Part of a small language model's weights.
Architecture: RMSNorm before each block, untied embeddings.
Training: a variant of Adam for these matrices, 443M tokens, 13523 steps.
Each number is 128 + 32 x the weight over its row's rms, rounded and kept within 0 to 255. Layers, rows and columns count from 0. The size above them is the row's rms in percent of the matrix's.

# layer 3 attention output, 192x288, rms 0.0597, rows 0-21, columns 144-287
size [106 106  98  89 102 108 103  97  94  96 101  94  88  88 116  89 100  89 111 106  96  98]
[[136 112 114 119 104 107 133 102 148 129 140 163 112 116  93 112 124 145 140  87 124  66 114 170 122 173 134  96 156 127  83  82 157 110 191 179  65 123 127 141 116 110  90 108 171 157  89 105  98 117 144 119 124 103 156 119 157 128 138  98 136 147 150 168 128 126  82 108 128 161 156  86 113 131  90 106 128 134 161 130 124 103 138  84 140 116 199 132 106 122  84  77 140 153 145 154  97 102  76 121 112 143 111  95 132 175 109 144  82 136 103 144 133 122 112 132 153 128 122 141 143  99 135 100 107 105 137 135 138 124 166 132 109 126 140 187 116 169 132 102 107 141 134 143]
 [113 111 126 107 168 151 171  89 157 180 172 179 118  97 127 206 147 120  99 117 114 178 136 128 172 133 156 164  90 143  95 122 132 163  84 109 143 148 100 137 114 131 148 163 115 136 143 134 146 140 152 169 156 122  67 148  93 164 130 124 118 114 128 123 122 113  96 124 110 129 136 138 129  78 134 124 155 114 104 104 127 123 124 121 153 159  90 147 172 173 114 140 144 114 121 156 105  67 159  67 147 118 145  55 163 101 103 127 110 139  61 145  74 109  95  92 171 135 136  95 116  78 135 159  83 133 197 104 122 113 120 175 172  88 162 133  87 115 182 154 160 176 112 146]
 [150 167 132 118 121 128 206 123 120 104  88 131  76  83 158 149 130 109 174 167 126 121 109 114 127 118 138 128 130 129 143 130 138 117 108  83 116 113 155 118 167 186 157 147 103 107 165  94 146  88 156  97  81  62 176 167 136 160 141 133 168 161 138 158 139 149 131 179 134 143 101 113 152 111 158 158  94 151 143  87  87 173 137 145 147 164 145 110 117 112 149 131 123  81 160 200 116 153 147 168 138 123 185 136 183 100  55 156 140 106 120 108 168 118 150 130 152  70 137 121 188 140 110 182 178 122 151 109 132 116 118 129 111  92 137  80 103 236 158 153 138 130  90 104]
 [112 154 121 133 158 141 104 123 135 110 111  86  53  70 123 131  56 139 140 184 132 134 118 145 103 127 106 100  97 128 176 132 132 116 104 123 138 136 104 112  86 102 109 117 148 145 148 119 123 116  79 186 144 158 132 122 138 125  90 127 110 125 106 120 126 170 145  81 138 148 106 105 113  94  87 130 106 174  73 183 129 150 162 122 124 106 143 101  90 128 140 159 134 128 144 139 113 115  92  95 130 138 102  67 115 114  59 149  80 162 124 125 133 142 129 176 163  79 114 217 157 144 143  64  99 135 105 163 109  94 134 173 122 141 160 135 116 118 132 130 172 132 159 143]
 [119 108  87  83  78 153 143 144 124 110  89 181 149 158  96  81 162 157 130 169 114 123 163 162 144 183 130 172 115 155 143 129 146 149  82  58 131 129 145 109  87  96 101 134 115  64 171  72 140  83 127 139 118  91 123  87 108 117 100 131 152 127 180 104 127 164 143 148 157 125  65 156 119 111 155 162 139 144 156 174 165 172 137 128 115 124 104 133 117 161 121 136 126 147  92 153 115 131 141 150 141 146 112 129  93 150 112 147 155 136 115 133 127 102  70 165 126 130  90 169 133 163 162 169 145  81 119 146  82 136 124  43 128 126 167 119 153  71 108 141 180 113 105  97]
 [149  98 174 107  93  67 126 117 137 139 147 130 125 152 113  70 148 132 166 124 141 111 144 157 140 166 143 144 139 125 129 119  90 123 126  86  96 119 136  64 160 134 126 167 144 164  96 112 104 183 113 113 167 102 134 114 109 121 140 113 177 135 144 117 119 143  97 149 149 108 135 145  43 120 146 149 106 165 134  81 122 113 108 123 166  45 103 109 138 163 147 116 129 135 145 142 111  94 163 100 104 118 155 123 135 152 126 143  99 179 118 113 167 140 106 150  80 129 104 127  98 121 112 169 120 136 129  73 173 130  96  69  87 115  91 102 138 118 146 132 151 126 124  95]
 [125 145  99 127 120 165  80  94 113 119  73 106 148 172 142 111 115  86 142 134 111 125 152 103 141 115 112 127 133 131 134  99 139 134 101 152 161 113 101 141 116 201 152 118 112 110 135 132 110  97 129 148 114 135 119 111 140 136 104  96 142 110 175  82 138 171 130 132 111 118  84 115 119 142  93  92 153 152 127 135  89 147 143 129 208 131 110 119 125 100  92  81 135 162 162 149 114 161 113 153 119 113 144  61 101  95 105 103 131 197 213 130 172 140 108 127 105 154 221 141 145 122 142 149 144 117  87 134 117 106 103 154 131 156 107 149 118 164 130 149 151 117  71 127]
 [154 144 193 145 159 150 119 139  72 108 127  69  79 168 121 112 113 115 139  97  94 126 117 112 141 150 116  96  61 160 130 130 166 107 109 132 158  79 116 129 104 162 132 106 136 105 162 192 177 140 121 143 124 111 136 127 130 142 151 123 100 131 119 143  61 125 102 117 118 148 157  88 107 102 115 188 152 158 132  91 123  96  88 163 114 109  72 182  58 114 174 109  68 160 106 121 186 124 184 160 196  84 139 119 117 170 153 147 136 160 148 121 178 145 184 132 129 126 122  84 145 148  92  90 130  99 139 180 105 142  91 100 113 119 131 113 151 113  61 133 143 123  99 156]
 [114 136 101 196 130 130 162  99 154 123 123 170  78 190 130 125  83 176 115  47 152 105 151 138  82 147 118 140 150 166 117 137  49  90 120 164 112 169 145 144 162 109 164 179 164 147 118 129 104 151 122 121 125 101 146 137 140 175 184  89 132 103 129 117  77  97 128 158 149 135 138 122 174  92 122 134 100 133  64 115 162 140 131 150  88 133  99 119 152 144 131 137 182 135 110 127  84 160 106 139 141 152 163 157  86 125 114 157 103 184 131  91 116 105 162  80 178 127 153 143 115 140 116  79 128 120 160 120 125 160 159 136  91  91 103 168 132 147 168 141 150  88 152 126]
 [125 144 139 113 144 127 137 114 148 164 116 147 181 183  56 151  98 129  95 122 124 158 119 103 143 128 135 141 151 139 179 113 106 132 145  86 119 170 152  92 105 139  83 135 149 111 138 109 107 111  98 103 113 129 113 115  84 130  89 112 156 220 132  66 111 188 124 172 134 150 130  97 112  91 119  78 105 179 143 136  42 129 115  81 165 125  89 130 105 158 116 104 120 132 118 105 140  81 104 126 121  89 157 101 153 114 141 131 125 137 134 150 120 106  94 102  81 154 142  82 182 111 174 134 150 105 187 165 122 158 160 129 153 153 147 116 104 158  82 131  72  95 145 143]
 [115 151  66  71 133 143 118 123 134 175 103 182 112  80 119 171 116 153 157  85 121 128 116 119 166 144 112 114 120 151 140 131 136 119 156 120 133 138 171 113 108 170 160  98 143  76 163 127 162  48 127 169 107 117 106 168 147 117 157 152  88 156 139 112 144 133 127 100 126 119 149 125 121 110 108 126 164 122 165 170 207 134 168  27 176 118 158 121 142  84 207 145 169 108 157  84  84 124 154 128 140  91 111 124 146 207 107 138  93 143 130 169  77 122 121 135 120 117 118  92 123 174 102 139 129 168 133 102 117  97  66 136 120 150 119  80  95  94 170 163 170 151 123 122]
 [ 98 127 133 113 108 141 119 117 156 131 168 139 175 127 116 110 137  96  98 129 106 188  91 155 154 102 112 175 135 106 164 116 134 158 125  80 152 109 147 136  82 108  81 119 146 113 144  91 160 134 127 119  84  89 113 144 168 106  87 120 189 101 116 106 102 112 126 114  83 117 134 117 169 116 120 117 162 168 124 126 107  60 138 149 123 122 128 184 133  91 101 155 187 114 141 156  74 143 156 111  75 134 109 113 177  97 164 134 190 128 115 156 123 136 113 101 153 116 174 129 144 118  86 131  99 127  90 141 157 103 125 145 180 109 182 121 135 118  90 125 140 169  88 132]
 [161 142 139 133 147  74 160 138 137 113 111 154 128 168 125 134 151 134 144 138 124 156 146 145 155 140 118 142 163 142 141 120 185 133 131 138  97 173 137 120  80 136 114 161 118 138 118  95 149 151 107 106 127  78 146  69 114 115 145 151 151 120 120  75  86 128  90 136 151 184  76 167 121 183 173 123  60 114  96 166 100 153 149 126 165  93 109 112 127 191  58 100 122 120  95 119  68  92  81  77 131 152 134  94 136 137 123 101 114 144 153  64 153  72 108 119 171 103 171 158  89 120 144 124 137 141  96 132 136  75 110 123 147 143 122 137 121 130 132 155 183 140 147 103]
 [140  79 102 152 159 107 141  87  75 106 145  94 121 125 153 122 173 127 107  66 124 149 137 148  62  76 138 152  82 151 148 174 138 128 138 189 191 106 142 143  91 105 136  88 138 125  99 153  79 118 145 149 137 166  75 103 120 117 157 126 109 100 101 174 125 133 164 113 200 134 118 152 117 118 100 128  98 137 119 176 132 114 156 128 168 174 133 191 134 132 101 154 131 129 175  64 135 117 118  99 126 138 118  95 130 130 127  91  91 127 185  95 125  74  84 116 140  86 109 121 127 113 147 151  96 150 132 139  94 107  87 163 140 100 150 145 139 117 114 156 193  86 186  78]
 [136 116 112 101 138 120 177 107 140 112 130 160 136 130 133 125 126 108 108 134 120 128 130 168 174 128 111 144 124 150 139  88 134 149 113  89 161 172 145  87 103 117 119 148 142 149 111 109 146 173 124 134 122 129 137 107 136 162 127 172 155 139 139 113 158 126 165 116 168 184 167 122  76 129 105 124  75 164 103  89 140 174 144 141 149 128 117 118 131 111 142 114 149 109 165 148 149 177 115 103 117 115 127 118 110 159  97 131 104 124 139 140 117 141  98 105 128 144  95 150 122 148 123 138  78 163 109 141 187  93 193 149 147 162 141 112 153  98 125 109  66 157 121 133]
 [150  98 135 155 122 137 126 137  90 133 188 128  96 172 105 172 111 151 172 158 156 135 109  95 146 174 119  99 144 109 127 136 136 140 134 131 141 183 147 132 133 130 205 139 202 119 168 147 182 103 108 134  84 119 120 117  97 135  91 131 104 114  85  92 137 119 168 106 138 157 128 148 131 165 193 107 122 157  81  88 139 124 102 118 175 115 105 170 135 128 134 125 111 121 155 103 169 108 129 116 131 178 109 132 102 115 155 148  87 153 108 126 121 144 134 108 101 114 182 153 173 150 104 142 109 157 139 192 131 124 178 161 156 138 147 107 158 157 147  94 124 125  74 115]
 [109 116 113 185 103 112 126 110 165 179 140 173  72 101 138 171 134 133 151  62 106  99 157 109 103 153 151 134 125 189 196 116 132 112 118 173 119  36 143  73 117 230 159 162 150 101 121 135 190 148 148 204 105 158 144 162 140 100 121 143 110 146 127  95 148 178 154  88 131 212 144 151 132 111 132 167 112 129 105 122 166 118 138 167 137 118 186 127 147 141  70 100 115 137 128 135 150 113 111 113 148 167 128 115 172 109 161 192 143 147 121 131 147 162 148 152 147 104 148 136  66 122 179 100 118 136 112 152  88  67 121 176 110 125 154 141  92 149 157  86 124 154 149 124]
 [180 155 126 145  92 148  54 140 148 141 147 153 133  95 147 144  76 153 166 130 148  92 109 151 152 126 123 107 112 103 121 147 111 146 141  48  83 125 145 119 153  81 101 143 169  89 117 134 145 184 139  93  77 171 163 118 131 123  85 191 164 114 114 143 175 124 198 121 144 140  80 127 107 182  88 146 161 169 103 117 136 138 112  98 158 133 121  78 130 115 103 122 126 127 140 153 157 171 141 162  91  86  88 110 182 148 131 126 159 128 171 110 154 146 129 160 169 134 156 151 103  72 178  88  70 164 109 135 121 143 141 119 141 139 209 144  97 122 102  43 128 156 128 132]
 [155 144 144 120 139 172 133 177 150  81 156  75  84 141 146 131 173 184  98 146 115 159 104 119  89 119 130 149 124 106  56 153 111 148 140 112 122 140 118 110 125 148  87 135  73 155 106  94 159 142 150 170 124  92 142 156  59  97 134  58 111 122 122 147 136 114 150 155 103 139 120 169 176 198 149 158 141 119 131 134 185 126 111 171  34 153 163 156 165 139 150 127 167 129  88 179 139 114 185 137 123 125 138 149 168  47 165 152 106  97  91  95  70 156 137 122 190 115 109  68 111 127 108 146  95 130 113 188 126 103  62 128 157  85  97 100  56 175  75  93 146 141 127 114]
 [ 97  89 140  90 136 129 155 136 124 127  69 146 169 121  78 120  99 141 144 140 138 113 153 148 146 108  81 135 159 125 149 162 130 121 178 113 119 112 121 122 112  99  95 122 129 121 123 111 112 145 174 138 121 139  80 119 114 156 125 137 112 171 150 109 204 176 125 155 199 150  79 166  63 109 139 102  96 138 162 195 191  92 115 127 127 109 162  96 131 170 113 133 181 150 115 132 112 116 139  97 124 134 118 139 123 172 102 141 117 131 103 121 128 137  80 143 118 142 159 185 134  97 136 173 139 116 130 173  96 140 137  71 118 154 128 114 150 103 131 176 176 103 180 132]
 [157 131 142 122 152 166  90 164 164 224 153 129  85  99 124 184 137 144 125 101 150 139 165  93 120 100 147 166 166 142 127 130  69 166 127 138 111 136 127 115 117 155 127 108 121 168 132 157 100 187 153 112  88 113 122 179 149 174 148  83 182  86 153 123 111 118 125 125 139 105 134 104 108 109  79 105 105 204 131 143 152  50 153 136  55 138 118 173 168 165 153  91  81 141  94 142 183 123 225 147 159 130 141 116 179 185 181 125  89  32  96 132  86 170 136 145 103 116  83 128 154 157 124 105 130  94 161 102 108 139 121  96 114  90 144 138 139  98  88 100 174 139 135 147]
 [127 105 117 119 134 111 145 165 148 130 150 144 108 131  93  89 142 104 174 138 117 111 109 116 142 180 149 112 107 142 131 116  53 101 111 144 115 149 106 102 168 146 140 125 116 154  96 134 143 101 111 161 171 155 143 103 135  84 100 106 146 107 129  76 152 145 114 155  79  68 152 130  94 105 124  89 156 123 140 134 127 129 133 123 140  66 162  96 178 167 159 114  83  99  99 165 131 128 182 128 160  74 171 158 161 129 198 158 117 134  78  80 170 105 120 168 182 182 150 181 100  83  80 103 117 119 122  86 173 131  70 124  62  71 165 151  94 131 138  66 141  99 156 127]]